Each number is 500 + 50 x the weight over its row's rms, rounded and kept within 0 to 999. Layers, rows and columns count from 0. Numbers have three digits each. The size before them is the row's rms in percent of the matrix's.

# layer 6 attention output (transposed), 64x64, rms 0.305, rows 32-63, columns 0-63
105:492483560523494560505479570512547438514431435562508520484430534631557429404460520491383545535474550562577458452569471485473464453550440550441507513481490470628472495502450541513462457477516525
095:661481499565546463491491420569466597487503496464473434499602569643472510487484510500498510582563479517460471458401569469492408485442542510463464481479482510518470455514497514443519459462510529
095:460503487422434519551531586516530537466444548532474493499514422530589565432455488552575432425502437498403524469556572591535499555462504515553459494479492427509473540553542369467568487500447491
110:439535465434605507465414542455517480582561487399458483509540512457396536485540579462514488464483487564476548488484542528516563538526442579453532541425468517455453514498527555498586413399542546
090:405425409472482448575530472532489472461607462466521428560493441511418481438476551627494548519554560483586512483449487494462453518454562551570571549533419502489457549456470509493563526509517498
105:433519488540492471570463482575444579546509619546409570500481475481563501475519508517541508504401541609519436527467509568514540492445540512353533508507424507500485502495465451541446403456465493
090:616479471476466460533550539449501627397432457553521535504429543450483443473457520542541455498451578485481539555519412460493479543541572414512463491449497495540414444559558563453496539508537553
093:493482506556438563437507464552466498479569358487561447494566521567443478484512422472470482465533566463478598531509520470613485494540521498500487518409449489514618501539425548473525439541421550
096:569420468448502493518438539501672552386518524619477468465483487544509505498454446483473480474559512504495520539488498563572373462489502503567400488513490518549547522497506533447451548505430507
092:443511366491538521515414556521513525606444493441527539508582445514460507559552456562597576558483520371460534438464435482485508543470522500508522459543461434559489507531581478450494509463445525
097:526553456540583547468520497481430534410471548538486483503410434540511542546492596469518572518538494440508459578519466467479501468450469573407505528477500468557590536437486410431616532504412481
088:446461511459451478500586347530527474496489591495485454560558493535561583456481479486511551577531400595457529469505471529566514499430473509425500406481495552485543547521506495562530425436447540
103:430534530501481554501448540542454593401466543502511515503417456628526519422527558423529455557432462545561436558517452558419543455540476443581481550435527499531502483426552509495466548493449510
096:539442546383524485424483525563447562538479486448477506526495504632465481429468596423491442500618487493549475524489512521565498476471548480450509443543539530450573418521438495487469457549512600
088:412479478501511504531528481487504555376560432529445544522445493494440442516485452449451582521581474503605543596595502538380497454502452548491515519481560591517466498498484405500553497512461538
106:488549591511443504526444503533427515502483592562432504530401505486586519461456436527491483475438527398488619552540550544499476462559527485410544442566514462440451476463522554482541518545406543
106:447509469439460522485479645530444517520524390424494471518462476456474426559615610482512525443600469522543476499543437502511456510548562532497548492526526458525444563515470456547480428495564440
102:537429506487458523425492529495491480491483556512539590457519576580593393398504531493523491485461463482511536394538556524474485475636406484427439533553515492480544547564495523471432556477454492
087:554509533460554490530529489532544555389449510505510541521483553451417457474422480556499551522436439449484551628513511569469524475470471447463447496517426527510501556495502593512564439610395441
098:463561462530524478384400554519424482519533508473559546491540483530629410448525425527491507551456540513577510479468536518501566495445575518457401612423457506491472524463570501518495471450535496
095:537522504550473534522491512578420535404491540534545474402521482459420442530540504498496560573497515488446520496530458580404548465544432494566526477479422473419509549456498472380575579488583536
093:462423557519498561559512476499520540417548550535485473511448651538528486470549534512653474450466467520519433625525460467498483398499482498444481443513510474454510481464554549474411518515501448
084:485521559439535490488528481472493584480502556450473495527482437570570573552499456566491505413539532489468533525593392470486395538481426480517507519476521387525479659519441472476556503443490507
098:525566556422435532559445499490495569451554493545637548490501436537517461474481515459573372533492470541514480497458396477468478514518563475458550451566532447549531412532411530477486471468537570
084:470571408459428546471535528454468429529515494581481506481519501615572566501567535368460460451490448509500526506485491481496393550505497545446435514505505523483554633429481535439561537521492510
097:494520446530457482507538501456488460487585492478425510509534440484515412595504556496531554605420417492525526467456458540582520484485567484601451546541520486470484431445552517507563539554394387
092:440531513466493504498464561558483463526479492491514434487524540447533516557494559516560573476507508399519517503416466442593420573422545505526490590456510472528438384417451487426570551511564589
129:528465502472489534516516490493497425405479600508513510523509522711468493467528377570465503442500482536522439535506541499555527410509475464410483470498481458533440516577482465498484574554512536
101:489509533456498576451461488478459452560541612527519479505507460425505479637476551464448532454440459499511428566527420551528427462460502490493539566473466550565584528559500412549399466487503569
102:487484558529512409470459514536540518439559581419581586520494544501521491516553579547501483488434467505413524534452520420528416493444559486529549373389517492477566547427464488555534457481515526
107:439520496420506478547569519422459485531557404526577525496556553542494488430480533512499565607605491412511462578543512498403496430446504542543541497455438425411482465510535489510491443577512507
093:475487490502556524530546476560612477519474421547500626486550531359510507460519548454392527485562518456455528485521550550517516380457475426439572521481437525474487480531485589460478540474476498
# layer 6 attention value, 64x64, rms 0.343, rows 33-63, columns 0-63
095:430533436437497463546391453592535480526524481487497498583472500500497417576547407498464460526625496571535504526538526573498436512481505469479465584566486439422496513484467551459477525407481584
103:433458536514506473517490498503633461486447428504518489499498559422444538483442528545481445512513485439454463415613555413513511442512615404565496471479601546515471515492508529528416497555495562
114:567505421439490551558544444402553524519533520548437504479507475574479533471402459401484433490497471452414471595578457456493528420550545509539430524516505488475444459596483504514509587522560542
098:467516458580509492624496465413499435437517569480446420583501529478589494445404464527486532513507560512508528542440568441497435462517491529516450472668513550566497501474442502509470527474518474
100:483430543605586563465525571499513529545528461537527465544516564498460510509378511443502520477557395522575458526522500432522456428516503519561418494434510491437506554483523524421506487405612491
093:483570483511493459490554523548463495423480504436597532526593579441540533488516453581347481541499522500495532453522460510471509537527530430436607532453403524490500471499530486547513552401561435
090:506535436478492462501493462378517510462584587466507476522480438540552381488471523502552477404505507472524495482424502608447581557462564589507522519408568490497496495577497504559516397468487496
095:490528487518453500549556536540618538471523482423568546477422563447509427497560401639502545452463499511495399416450522499526498500489540532459538412536452499506511482513484459522496524389420522
095:503461466528460505600497509464453475416493556594571421425517538511544505501460542587514446473610513479474534593500412444490428469564565470516439506484500400559522453411550540474449513493518506
092:502562499496602392507508450562405575541426467434469491476480489469481498482434457439530563445515555543586406501597566504485468474457574492474556519543550463513480432513578591462491523481464466
097:463502605407485492511479491535530517473480518570513472567469413502520460548391400446476515500512520454563506496515547416546444482523514538513456573551530487502495645515459440405489449534512604
098:494557513538553554563509425548498586517509468423542450459511478518442524495491555552446447505407383517502388482437559507570489470448527485571518506490476559459507464487564562383507466502601541
094:416514394468491562548446520465519432501474451355582487416441462539531438593532479465532515571494473416537470493543503504493456537571529564470448611546536529461518503541468501469502483510578517
086:531504507593557560541490468520454566476501468461571531459449495517552436475436493447477495439474551541596441455496566433528505511460420446617596531548473534433499462555457450575543460522417442
111:454470557553533521434455546393555550564434445505517490475550589503451438569524489504500448538406436504564550463497524429407521533496507574481550562432477504542504433448586587554483453519520476
109:552379418578489541419493429488434429521424515492509495493469568592589499490512535542513458498495550477401486462528477525570435503474496451499497463483578574553515484602491478540455585532562464
110:483477486484455457431601454499613522456537437520558510426551504525429455560522518483505575568617512450438436546457564491480558559417467498474484476495484564438464510458534396482446480567503455
093:469474559541500496467476570539483451443444474415489477484585497488502420471445422516395625498431460525485429462467479554552576517459449549526505520523537546428563464486536576619547488449469507
101:557471428551557502551548415499523530544592564468552499571429490485426515431536449464488478548585386484444501547415442441465506457458529575503516504449572494531437472425528511550580524469546500
096:451578526578584508438470443486444514497471561496486496457546549542453494463524470479480472458481551551490479588503502474519589504453508414485659380471502568430534488442485547423500499539453573
099:458530581498554564456420510645531521440504529535423481466610522500435490519506445567548529522460475469490475432440569574542466564549480479453477525545485514465427503541561464401471514422552506
091:484497484527446438457559413511492591493441529485460466514406509464525556463519445559467465498494570530540544496612513456605497517596484457483431494486573474546431534511560562594416493412495462
104:418482408519514578497547523503470500463487498474590515459534514524550483533576539536373515522511562560458473447511469499490547515513533588453519523487472535537436475464448443357422439410588531
087:578437432464509459416529418521617540542527468544453510411511533491474507494483549473502501490475551535588442466482595451500526492427565444486436509408568569604448458526526527440558526488475516
099:590431573530532442486540486516507467544458453515588519584471488556590497511448520495469546403557460518368517434385522517421475508515526502476472507545549532484509488423474545408530519579460461
103:493469450383472485534453500551456501471538546480541540619444600478480516399497534541575488448464508429512606480547530467412510468473515480431508491561499481542445446562538603415514537474530500
131:475540550506413544511478506577570446462523474430525459471543384441401486497512489485530417493561549583552528449528531506490469540510376573494584508516614500520454500452569499529455529438513532
098:433442521474508582531559496538469535571559496494533541490443555503582544490453487447478595457456491555485455506558419426510477479535381489392513412451532459571503515589515549479427431523463478
106:419396481457529509493555419417467541455510511446398560492490523563524534483454418565452545508534391460563471496517515582501521551597508516438496546565551493553447485519513449459519569454530575
103:481464464461565539537492501533543424522460620542486505407524544459573513419544522451458429423493427511478567491445579465589457423523463465447518539566581451490558449443471457561450471515522533
101:553505518552444514640601614468530523467465547511422495415497503531535385509457435428499533456463477421470528545429499531480567445505455438542619491482488479476554507519488453461522506472503513
# layer 6 MLP gate, 192x64, rms 0.447, rows 0-50, columns 0-63
107:484469519487531527465550527386483503467485426438519534483569520449578417447423493537508515547523538482590438462459409443444524486556467560484500588516600533428535523469510487548569445414561561
116:527561444456472549497559411513497520534530452520480490484556567477558516428434493512572435519459481503532473491410480493554531549548543457611532392555596523473602422535425569542498507532436522
101:437534588555574551565531464507510569601484461548488534472506495529530573402454436408453521513610437481522512544495452415528479496551508418465421509407478455548484489564527525497576497521481462
099:567477510434450441537498598471515539538511416493459514466487551487460407471544504450499433478548455537481477450489500497430484496529454431524537477568589593463551531435420436558598520599495415
106:496549439555508420512525502429457492511404504511488586620575465485523611468436529570502527419483496454474517568486543437511441436444472491451539427584498562503566479420529527506444548538518536
111:567487594598468444502524518541528485468380555495444569448518506507411415560489430525450505536483556454530415495479504511488483486469486467549413486491522532423470506586553434481561536614556495
093:381410456458498512496454498541509508573503620489572574597536502421491531537549485553553519459504539474451442517442526456479497487478543502466451462421438626498442496444573522483481425465482468
085:443572482437579515485485405578464468583456436538482536531492517501488507563530378532450583460499522474483530450506545559491511530482477499395469454649493517487509531535474491440490488371497470
104:536414477465492508496563499511562557522477369474537487504487532497417426568479477437500464498698584555539468472498522507518454513477470469453511482501526513501536504567484512553460537639489485
103:610493415638468500457518474545525474486475427510478481446496575559424368435499489493496492423492542519495456510454505475519484500492459554615488514505469506512569598442469494501491427598517483
106:528572499492470514481554478473441508505487519523500596507521529528468452433540425516490456477559561590501391562566530511511419466514593430414528445578429543590524439498506465416452562493534434
109:497521546444483494434592486439537455464531451491566506457457498460515537487516458489508445469405546601493485490505604501473522505607457459480449482556447460579534496608594572440482474580545424
104:581543493558495541583419447451576414535519582434530548460416469485512441557469523519508535499484455442429604527441418544453559545508443490503531493456451495441561448462567528423537443476500508
102:518492540521484520494480512440514446452511514449476490518549540500515666476618392494585525539454524500446552545466517502509480483440491471458516478580485645482544454459611463475494487481435441
105:560419497512454486463518452517606460468456531526462562501469616487602432465527512450565488496443438422488459536555465492440579469463542525587565519480491477501424499441509524470586431552589507
107:449481414446500439514541438474520527495514549412457540448621557425466511515515473536511517506488520505584390405458491457510509427503501476498500472406583592483552500634525484551466496494455488
090:489508457473492521524483423578525487413478534380632452511508575364523515558518488560493500552511441468464590503466525491563490546512500499568432555626496482483509532483446515486507550476486428
093:488451537471450560527406590382516461420542470438494513550492531442524433501488523477433486473444536450444444483521485547462472555504553602489533495557462544553562455484504517616506505453538620
106:446494458490622529450457476446520509604454523514482594523522527458498497533512430559552493457494430481490463502391465513526455455529430513415527454469552526631504572521437573589480438527506518
099:491472595446505585576508440502481442517521588485464427531506524452486517442489552556386437510516470486521522589469463475449539541484530499521505382539527585482520492469466532542437342474464502
111:524458450513523494553399471432543491477450571535388426547506459473562516492515594499463512415530565579438492489478572562482540523413448529569387518483597485492479465467518542510446439534497475
106:510560517465447528409507492510606541564478544509443509610568460389534482574613564450441488502533511479458481466371522487500529503525508485384557500512519449528475528456450448476517454551514488
095:492544493576533460441492560448496509576474456515498466397547563526471414481467527509520485404488443502518510474527566534450567563440504430559530616502516507476550474568442566417471493388578531
100:487511457525527501463545456498514558506373512466520533538529555407523466462465445531530414445458506438433459487435506487509553404478513477496489386614536513476614481562446401533463540454477519
090:526497613513508439521521447489484458428513524470576525546468551508529497499475461568540507527465453517578422512527539534436509497537526432531510483543517356459553419515493492385561481538483349
106:445465402554558494522469475456547499494445564599438544507582578435578458525469525540503575470406458510428505503417530469510521531404522536397474463474458598474486580509450474503456489477519490
090:477497553599448518572467477482503587498474471445429493498510538452606462486525545561507604392477498467482436487443555479506507484434551545376592455462430502485474549438527450555474458548496537
098:490557463514500618444546523549519477540475493441425538523533510379504402504504499464565527469515539511471501470433532444565540506460548495430618586406600506514500432495570452490481441494481551
099:482486547543510450450510472472486487459445489425519537573491620405545461493398501661547548431472445495584504453473534482444529495527512520442461576482472530530500501454441528445488489561598464
106:554481502512414444492507403493407476482485529498507551441536501546440434575513519461533529394437550465553558447498543453477442483447538442557500564587534609455478549544504525442517500476609440
101:482497589616627458425405464507459504504471467452505560569503578410492530473542568586448495462535499564440547457497496478482462544456505581509457411460496566465457512471486571463494468469497457
102:481519559603532550495380529575572460576512434356476524517475529521466494495546543548512581506492588488532460489400481426462479549542537547466508537565493531450508542545507457518538477413553478
098:552481537438472559433469494499471496513477523546435514522608534420514499431532533535483419472509517566542473468431595562556523529567535490456557500505490577584466447552515598544405427471428565
090:446453448528356451390408436466543567468513469548509531502459588427565513502497488503562425485449485528545460535487529482542618539555483502453461543551501554505457516428448560555526504531510460
098:415559538533444446504456506550559559517549492520497467495390495524506479475550518463411550480503549492503514580549426591542521586562522516460363521533475501581506608508511543440521443489576529
098:530613538587458474559510434468592495599377500463454487424534503594433538528441429463502522496515436571471510472484502492437458473401546487474513555489496557558517507507581518478531505428462506
094:504499561501418544503478520555430613475442534559544518471418555509440444474567421578538490529344524512468450544464495601515480551567529531515492490549444489486501504411432533573490490516498479
107:504524579400519435488400466529504519553503490415455499570555502510450542376493469537515508485498573447453530476518535527497406537521511497516524450533522555508440418506536542528467475386548639
104:550421452466494530462565540512454480497476560608443499531373582463427480486487473621499512479465479548502549414466543565495505549478429462520497490460499496569601500554529546430504594553526493
103:463523506423542433569467572514498538516520561570496583423505451474477536488526513487599486402498511510515551475532469528415485462476471395419415533501422512424473520550588603456552505511561511
092:467444500553514616420535553538500526508378594496453432443496533442553514472544462508498552470553513627422507531635479529500550458500436549478485461446539488484536456464505529475508537527558449
095:546471514589500472545541569515497511475529432453493459507553473547394447437538470477447427477530550574478443467411396420460511445476510525599451499479476528497577591586577527519525444502530461
097:493583469477555533426508506502533503512493483386497493508528458492498482569532589490388503460498547483525509440518519463414479552505537536532585580469548513548519473391601461518471333511499514
104:429533557550550567553472487485567435490526484439444570494487451424539518521467528552476445488442422561415504547509504454512452481502525501493412530493488451615520374518468487495507487444601611
097:555487540511493544544463568495568565474443460542499523456475534460541425459464440546403491511572529526395454504535465508565407479554535499471467507512558436547486432519385505504440566466630538
101:406528450494455480539542447480540522405511416503516531434558528463580506496391524489508538531521592478453522456435438474451460536491492494496515583431519526379510610517428483562564513570517530
094:365484530454430546581433442514499487585582523539459439472480449439574467469548488431515548408507493560556543582479548542584504518472530515509538494446586540453539502496439509502571451453500454
104:502486537484450447487432500544544498437553467461506552496478520508456530482429477544572481446479430497544494551575448344397463440490529584529370527531484514457548620538500483520554531524524515
100:514502532459464492555492471449490538601478527512497464620395539507546426430489466463541424479437423581483394471473534535440412499510572453528581521498557472468437472511548478555573457535489545
095:450475435461485457506450432531499478511557573526479515484427563443532585461477421476501474391561516516474524509575592448536440500504550435513510385511628513454472519481540551515412417480510507
101:459510480513468549442482461594573524523588526615419562489532552589525458592456420490490544490569473493528502610523478492462492527518440444478432471482528479512473493534436480387491475468487395
# layer 6 MLP up, 192x64, rms 0.467, rows 0-49, columns 0-63
095:414555431540511514540558562506466527547511493471436455546485574488485492473538389483477555541561445557533455485465453513546484481549423548557423514434549397572508533448510574508608413460456489
109:481537509390475402455502594494479539494552595401457585524498556507524492498487513494547457529563442538485355446482489517514590447527459577521425481503524477554467523530538563539551457446466465
095:538546476438513487483484572430489433482460588398553507543480505518554555505516503586556508442439465518415459530494498455542549461518472620462497411586430452589543488489491445477497534440595535
094:580463461459530513491461477596484617484466435404526525505419579511492507480545491494485458434497485485536468504623494484473466455524559467597523541521462571538473491468530435406482554518565383
094:484408480420525556499509427494508398527523510420495468403483474397432449500570445490480430619547565516500493559598521572487586474510451523494521473474515488455514518539428561496567544543502488
123:545544523486546475463480531511492545481548574566522554496454435516525468467480561426484444484455478496502570468479458520493379530417560460512461619406566508520505478454459426626530501466596563
105:494556479510482517499566504507393532488472500532497468453526521574576489466453444466514498433457479499468541454460483612441582488558469465515579467574354577535555483435450444473517531447539604
088:501557496540390496444465507507465474515543473588479546488481506553445495451561504527604528483414552569634490448537383519411456455513543565551495529440474532452502484509580571488476527487436478
088:484521487521532557568467543488491568390435426487488488493553520473480492549531455552453549504434533540534433486509622437505421485553611654481455497455595483520504441481503534533461490463470534
105:508444543531498489397537481540470522465550467533553552464542498570513510498511488401495527402438545585453526496399519439452416432502520491451517542489521597543524514493467568587378585469489483
109:470531495554514516461575507466520491489480440420470494535410478544528483547500569569469485617587525496493418484425470515471485488588383507494569491591586559501522471447484537531478388537572496
095:572503499592500478465391608451524436559477577515530516545535481443476431511464544462453536544478476502503470426497433531532490500455528502482494486444614489534446525453437460607574431393510528
099:485519541406515544497519525494471473468505529483456426585542520486515564580441469469417542528541536494534553394602479483443461471439643517423533462420488548449541443539596495460505465491487534
087:539519436386467502513488608584502513485534573504538441501491566570401466549451586391574489424475529510472475476482554500409498594478527496508516521508455497482545539533499465393492483485472580
100:406451542585507521467472496510537511543483555588481512591496529563557436470537408546490591412497512515464528447479555431536538402470410428474523483397455493501465534551553572518509497529567490
093:430394526567482596563480523489507506532506453507540485451534486489444559487553435621401504530519588463568494489579398478471464530554493532462458540426607499551421499540479507523468502475453482
080:570489536497514459509518517488494614491463443473510447516510468526538558437438548457539363501537511498454520547498611505601581511460494505483509437377489506554522522398475513512543505473419598
111:484556521518559567454472480520541550466548529418455484539514444501552439476495542479535537494451518447571494384457437546403499562465483607555474505524512501481528631525421524560522407434554540
100:544499484445513582543509536368567432532510566472561517415487474532552498550443502540473491549499449438412482538476488371583435553539493488496420533491503472501547545431487405566505486479568515
093:474471503580494462531448414533486566529550472563468493507551560520315512434447548560457458496489566500445541541468480538547516425454526550598475490498454541405472526533499532569529462495444446
099:432525542481418503474390577572453469554457363530553500529601531520443495470549500534520455501521491436520482455521514515481466488595422459480502525484523570569468450589399544438457497500525535
097:522491447525492570473487467613495525552505505535456462533559478531469484481668522584512556465446540507523513543478539577450447477517511549462520515450441459510453597484469409418511387551547465
092:575422507498548552348525555457488532487401500525585512473454523471535544465459431499494478466474574492544546383560567598449481455468488567563452484537537468461507515536527547514457484479503585
097:573535397568518546394454479491535458526573414462510477423488607490467515528470473512560521500434453498590447530510446431530518430471513547567578509447521537575548509453519590473461539470560485
096:488404477502549505531447426422517547490535450540456483414516436474525481405464523504495503448527546502447538530394520526516579534446494463424490464427463637571528556456468501600430489508513554
090:500526460386504525466377464542516553428574437576414490449496472513529533487543497460462584587462555505455525494574519527540472541535513514429504432513528516533578586549460499432575475420510545
091:565518598551425455480511531496470516584492464437506568588580571520430531405544443478534468586443496540489541550484489535526558511435439508478478473450490458522526586493597411556546494515424503
094:531405502522450585495536546486498459475593524528424464486483543541385409549468478475508436499505439484449572488545555419502477455503480558580466500566503545580569572508464508501450616519564480
095:485394502472556528486619451468364613503430517456447459550558568570480489482483435529586453520485503460520517507490549439485575503466486473560484485499491548502434473535402525497518443569498442
115:529558480439473449545553527460486519491488526545480509415371438560486558497477403464434519519526460537475520470488583502517500538524436584400522603567418442465528517526497558451485541411573489
101:483548502565444444467522458467521454491557504495531468416484507476562433565441426463461439545481420522557493568429503487565513526576446476498453491590624542565515523479430507523586527394541451
104:437445486476467567560434520582487548468517571321543389515524502536503505543555497553478480475558459471449491590480434530420536520477479560527508523476425460453524506504536516457537466404558500
107:527554425475549463545484533494492538445490487498429489548587438501519507488447592510492548401547577517598474421481449464442502479555588546394529465427515496538540500513422518484501497418615471
090:530477581494483458478521499559571470528468468414502481618504553581449520417517414501458561468442539432463384464489591460536487466429530527544585458563480496448465528521519490549473446576516441
098:585565567493493514403563487494583473593510564471486531482498584434518507507443383531523557522467513461558518461461505530572489420417515558533494373445531493499440476507447513526503467503601522
109:521404485527378466517560560500470588499508389516558504519467506541542418478464489455457540491446495661526493556533538475574409532511500423500596433482509512479529534476508478502501527441462543
091:485537501474500544574578468484445546421615546496453512512424506571508549522553614467494548510510450527495503578552453381559489530495421481540528463471467505421478491526408567596501515556454489
093:525566527512500552596395460474444536492463551518499494542460512496548466476459512568521542490466541518466543553460534485483393473430501529438565481467434486477474535446529550564357408392509421
103:481459515526482608498503375518534557486516520455465428482425423460553515507413512574492577513456540544430528478421430511556543497436484566556550542444487386475483489504459528559488464531534408
092:533492548430554483438447574512446424436469582528549465566453473519503549470578604380485513527524446513450480577432526536540420564503595536406549485543502527563499556489517495490500437521491511
103:421448498455557492578437492533502511418452539494488543526435470535584468536541599498456523560431440543474476544446418509455539546542370526460447514464550460507498414574521465587552485457538465
099:492474483520502437518456472491489472470472506499494520558553490515488508500583463347494458571497499420494492566414523553418426562475510560456470558525491563464536612621486471496435498568497398
101:461584503429546582512551452609526462483476534422437464609489568494547459478391512478461448519457492542598433417507507479428410523487425447532518550543503513503428504506447490497486493458558507
107:459503485485487510524451540406413662503474463533468466500434607498438525514436503480551561535382437462568516491515503501551469440441470467557525496487547513561497535527496627508559525498551490
103:560434559556493485433456468429484519478457571489479478435511452523586440473396479534529511455474538452418530508500403497482540506477604514531369486553559434507542486478530571511547553451587541
095:550520496584568367441503600512473479514509490459465404461536489511487518519463539519438616507521513579471480502418507471414472596389575570461545504472477517456470554447541533492511477491471543
093:491503512398382457513536556521546476503522586595514536524502479467506503591452543520460480449437544623494552515601560501532466481591536432480419504460509432566513484447481544477477499493413463
101:507465425562539513464530442447504433541427540513448570491524558515540504498476497533547440479491544484499586497566557505513587444560439589472460498556564508505620457593509460497505539413376491
101:518513437552613500429490487450484485580430632483529444528485477472412530490608517512456488566489529502482518469598475500502551580555543496431406563542493479495559557475535469543424482559528466
092:406525482448534466512556468546593430599555385462505531543486481451516474492553508521487584496557430581584530508480450508571478441494533473593446549543463485483530512440524498530395526565438511
# layer 6 MLP down (transposed), 192x64, rms 0.248, rows 0-49, columns 0-63
095:475486563519537476518596487515647501506496449403496470519499510395458451527444553499465476559547519516512494458544393535562531509463544554414409506501569396465493484509555520599471535473538520
115:438506596525562484427550522516481467433510462419477455482465530472530451452471601551494574468621464482554493480518434554504564491502564450542516525569526429457492495515538353525525518457483413
089:489584483561462566491529536543552488535452456493478491466435477420467601462483493417490548557548497447476477580460490408514501564475493427475452525459627509492453468528472583518606550517484394
109:468517546524502474523462492514557394524483589537529517527538423535541519505508531568501523504436466478463567516494419506537507499506453474339449445456528402534524469541438638536494470426515587
096:474484463461518496460520552419567519548476605485438492507467520457457529415478505476453509455510567481506519517416497427569431503541401595572524427551500571547477499493573527472606410520579476
109:438480426450498467598507468541438426564582446571501555483520482539581489551604485479541520451487501524443512509527469399484493574475517520488549520457467436538464479545396613436484546526438546
108:595467403556577528507501446493535538430451504448466471422434547454536483423468488491603546363499476492576506471457609481487549521543538452397535551537498459530504544512456468536521476506546490
095:482502475421433562513496460609438546510563469453530470516503434501406485570503475482450585497522459461494538494503618521472562493529608500423469462589534516381519541582472451558511477504526535
097:590511587480478531470510515472562437442599496556492467463456550545453525545591467556531439385488534551564481496468467497462492575474416476414449486581530559524493574546487417449522516501438452
095:508514536495499465504513544443472490433518463556578497478449620639537486517510539473504530505394489427567443408618467516454575507503492435424470551511427520515478570511463455443497513546443483
104:416446537423543504405437465478551524488472530437514482502445507590606465473550526447514515618426500498481485468598490554448509440553451578588528480438475554455479564486480518497482552519481418
095:568428540535494504591480496505437563427425560475515463455530466408453557502485502463414448517567471484546421481450512608472452506606560473535495432538530572446502498454570500517536564567483445
107:534487475431499541462565519511486510479542522587449421432435587541398550451499506469451536539506472491466474421549429555522485576468505555543525534559515551607552527487471401531492444536583410
090:496499443552498487543497572529629459368468533424489514492471563510439555491436496616492492484471580515470451464574503470503462449524434510467582454535560566441447468516543545460531514502485606
097:436438549616507484526382516448437463451498476501556449468504533542434512480525457486530450441398551570520548539514490457580479541482533461420578574493569491575527471479450562475546509520402527
092:500545537518503536514491513517416477491420546359467474544512466499554542540414620504540440540490449482392463536486578497597402477505565542469448458486521490513434495580516465513496487479540589
101:546447481533478492493487554452498522576534479565387515490545391642487465417442569376460488458455534486511449501572502528470487438506577527463526437399484536553540496495542528544527493514509545
103:509537517447451518473479521460453490488558497444595481507518618409561401545460582521506575536495455478463485472497490449419505615574556534542511473542490475565401510481525504445552545413468558
095:476534466501504510478525553544476470589577448484473558574488547396542547557578436481497502545501494479441506440407558459510455458473498508560544534509604399491527493630422427543522494496460442
097:515447586448472571425515476507479515576447509492536446460438492526479477511563516431520514509409548566508510423538502461547572548440484563453430585421487409542575561572464476464502532400503446
095:538500579536528452513462431521484522415487570550522573484459529530427453564488545529553550480566460523438507522541423536524439499516468452381567468511561485496518441456494597444599420526596490
099:571449524457512458385432478505529535578542502531541510515477521488549456428607490490557491488537577492596538482460517599498464449502497451517534466568542388464469495487504404517528509495546366
097:480479571442511559519557534511644553501450491429531481528537574493437490507594447506495579497540577482441456482501506395496506500536429487407480521504586470560458552442430460489399515464516529
099:576569486520482395429482538566485490536535501518458558452522566430491473392552468512343543545521503572485481492558547509424594439452522506531446513507495481438580501537541431486522551478544497
090:492489504529446499578527592542463456408423597466553547578393495482466508594528515556491489434487408440503570515599460417502477492532537516482517549531528447452446446554519485441517524571462499
094:442551455413416484469543511503625485564494417443499533509447669520464531500479485473451460510475537549516514513546446545486452481527569488490580439559522544460405531503445532464499441543438470
087:500524538432504467482463503489583476509560576548490502406462401459510390518443477472415531450530500503528546490463583547492470524568489511548562546615552538433516487545432572450440506530519394
092:497451569425468471496555482628502464479433444538430445468445562569472512514472520504545482529487487520455619474538561593455470467517536533437367449587512515513501463446516510579477508569546520
101:483525534462526532559518446531546520334525408522472411541518482559532520497509541427572459588540508517484527487590559486476464478511524468418505451539456524423437548464611512538485475505426437
116:527449471448434491542463547507493519493439475541426437506456482584560554472532454420510603484510473552439545551499521449527578552532470475400545580463385515454533448445535620471488552481509464
096:475397556501440539521565511555568598395446478538500458451448471541390591475490591570460518502526459499490507580477559538533449463471448473492453484501548590461529473532585507450420502513516507
091:481445459487432497496489580454513417580556490505425527484495488410583530564541472498596516528528514556465541564468575490440535476442568532598500459492476468437529419594392529469453496481468550
103:432507528552598530456481561483482512502461458483618531518488417423397536543539452463505501497555543522528491553477430575512492525523523458479517501521532513578500443434477527589505452400442639
094:593453514568559518551538526454477547499417471498492477539561443503577447548381500578499449473582495567421560490503417505507528457424532444486462520551479523504410493482521515467495525450377571
100:489400428526624543471434531502513374526529548394513498552421491492572447431508472465537514582444542483474526513521509406528511592469511526560489546533533440529471571548525469494446473531549479
114:478543566519507445539565641456483444509526464496441469524520443468576475467501372392402473525520554533508481529503565534579523533475461503518512564504527588491453515482448585549501495417476563
093:527603429482506502519540548608481466524527401539512453438536545486405476526517467487419516523554560426553518471505410551362491500493497473504467555460560575500535514456524433523438544579546495
093:519507429572479532454576488437495433502493521411616570398548491473591517574461432493503530468460511555491413502478527438492526380522501500564451547442570462491576496506562461524479478508433484
106:505482560552484479504474473501514460462501575491575650536525522577555420476562527531547501497469507464569525535526574448481488484525464354493422411477493458525415560470439468536497470491566423
091:437478565522503436516513542512521458586492505579538482471499503577510553537425552591428588482431502519516427512494372458486484550574433401484503467474478507535438376505494562518504519493422514
096:593542507492519419442542574435507455492462492461516461453497457482418483511408523568446509515486482577587517566511486527494498500490449615506466563509485484447597516389481456601471532404552504
106:447545535512550468496522567565441391506469492475455517508560558497406463502597500453598463525500521494478463480413410545477516436496519559481499530576520580471544569490441421583426556572484504
100:489503448478583572575444483561463451595481405489541485454490534390468577515492471537563475542550568504468517480449494529487379531495498543489549507468529513509407504472448467522595557412587502
105:446511533540477477556530441518546399604528583505530542484499483434604521522485517546421537488495481488469463558429455460534494520483506534439478484420498382576489416549459512526578501427524611
101:448435479554394416610429550515500458519473564479458405476486467490581513547539500479490558499513516414521510539495438604410428487475550559481518571529580507509519451438529516456570531528444505
102:544540532506507484516584503565512463546475499613461434557500490511585470505502497458376506498568434597555463484529452535441437445541529510388494419512499507545415488427458449552498527488418550
095:507536413522492432495541498508397342554506500534492504531486517486471389488499475513478469546444590545501494551565526457394591426556493518519466552575548535436458531443485474545537484539557537
102:475473532497547518480433509448492522443550538444431483454464420580604483430341500485536546512399472508473591517542510439516526534497524537499557399544455513466541553504486475538570435497549552
096:474559564418450597542459511548438456468597473500531506446522537533429481562542517486530478577555477555479417501415546492531459581538465459366553517522542547586464462567460521505503470509518433
104:467541445552418481449542442647514514548509479475469497508504481389506627489423449405542519441476485502470461491569456475514494580579494550485580481529550575430529513484511535540451469490503442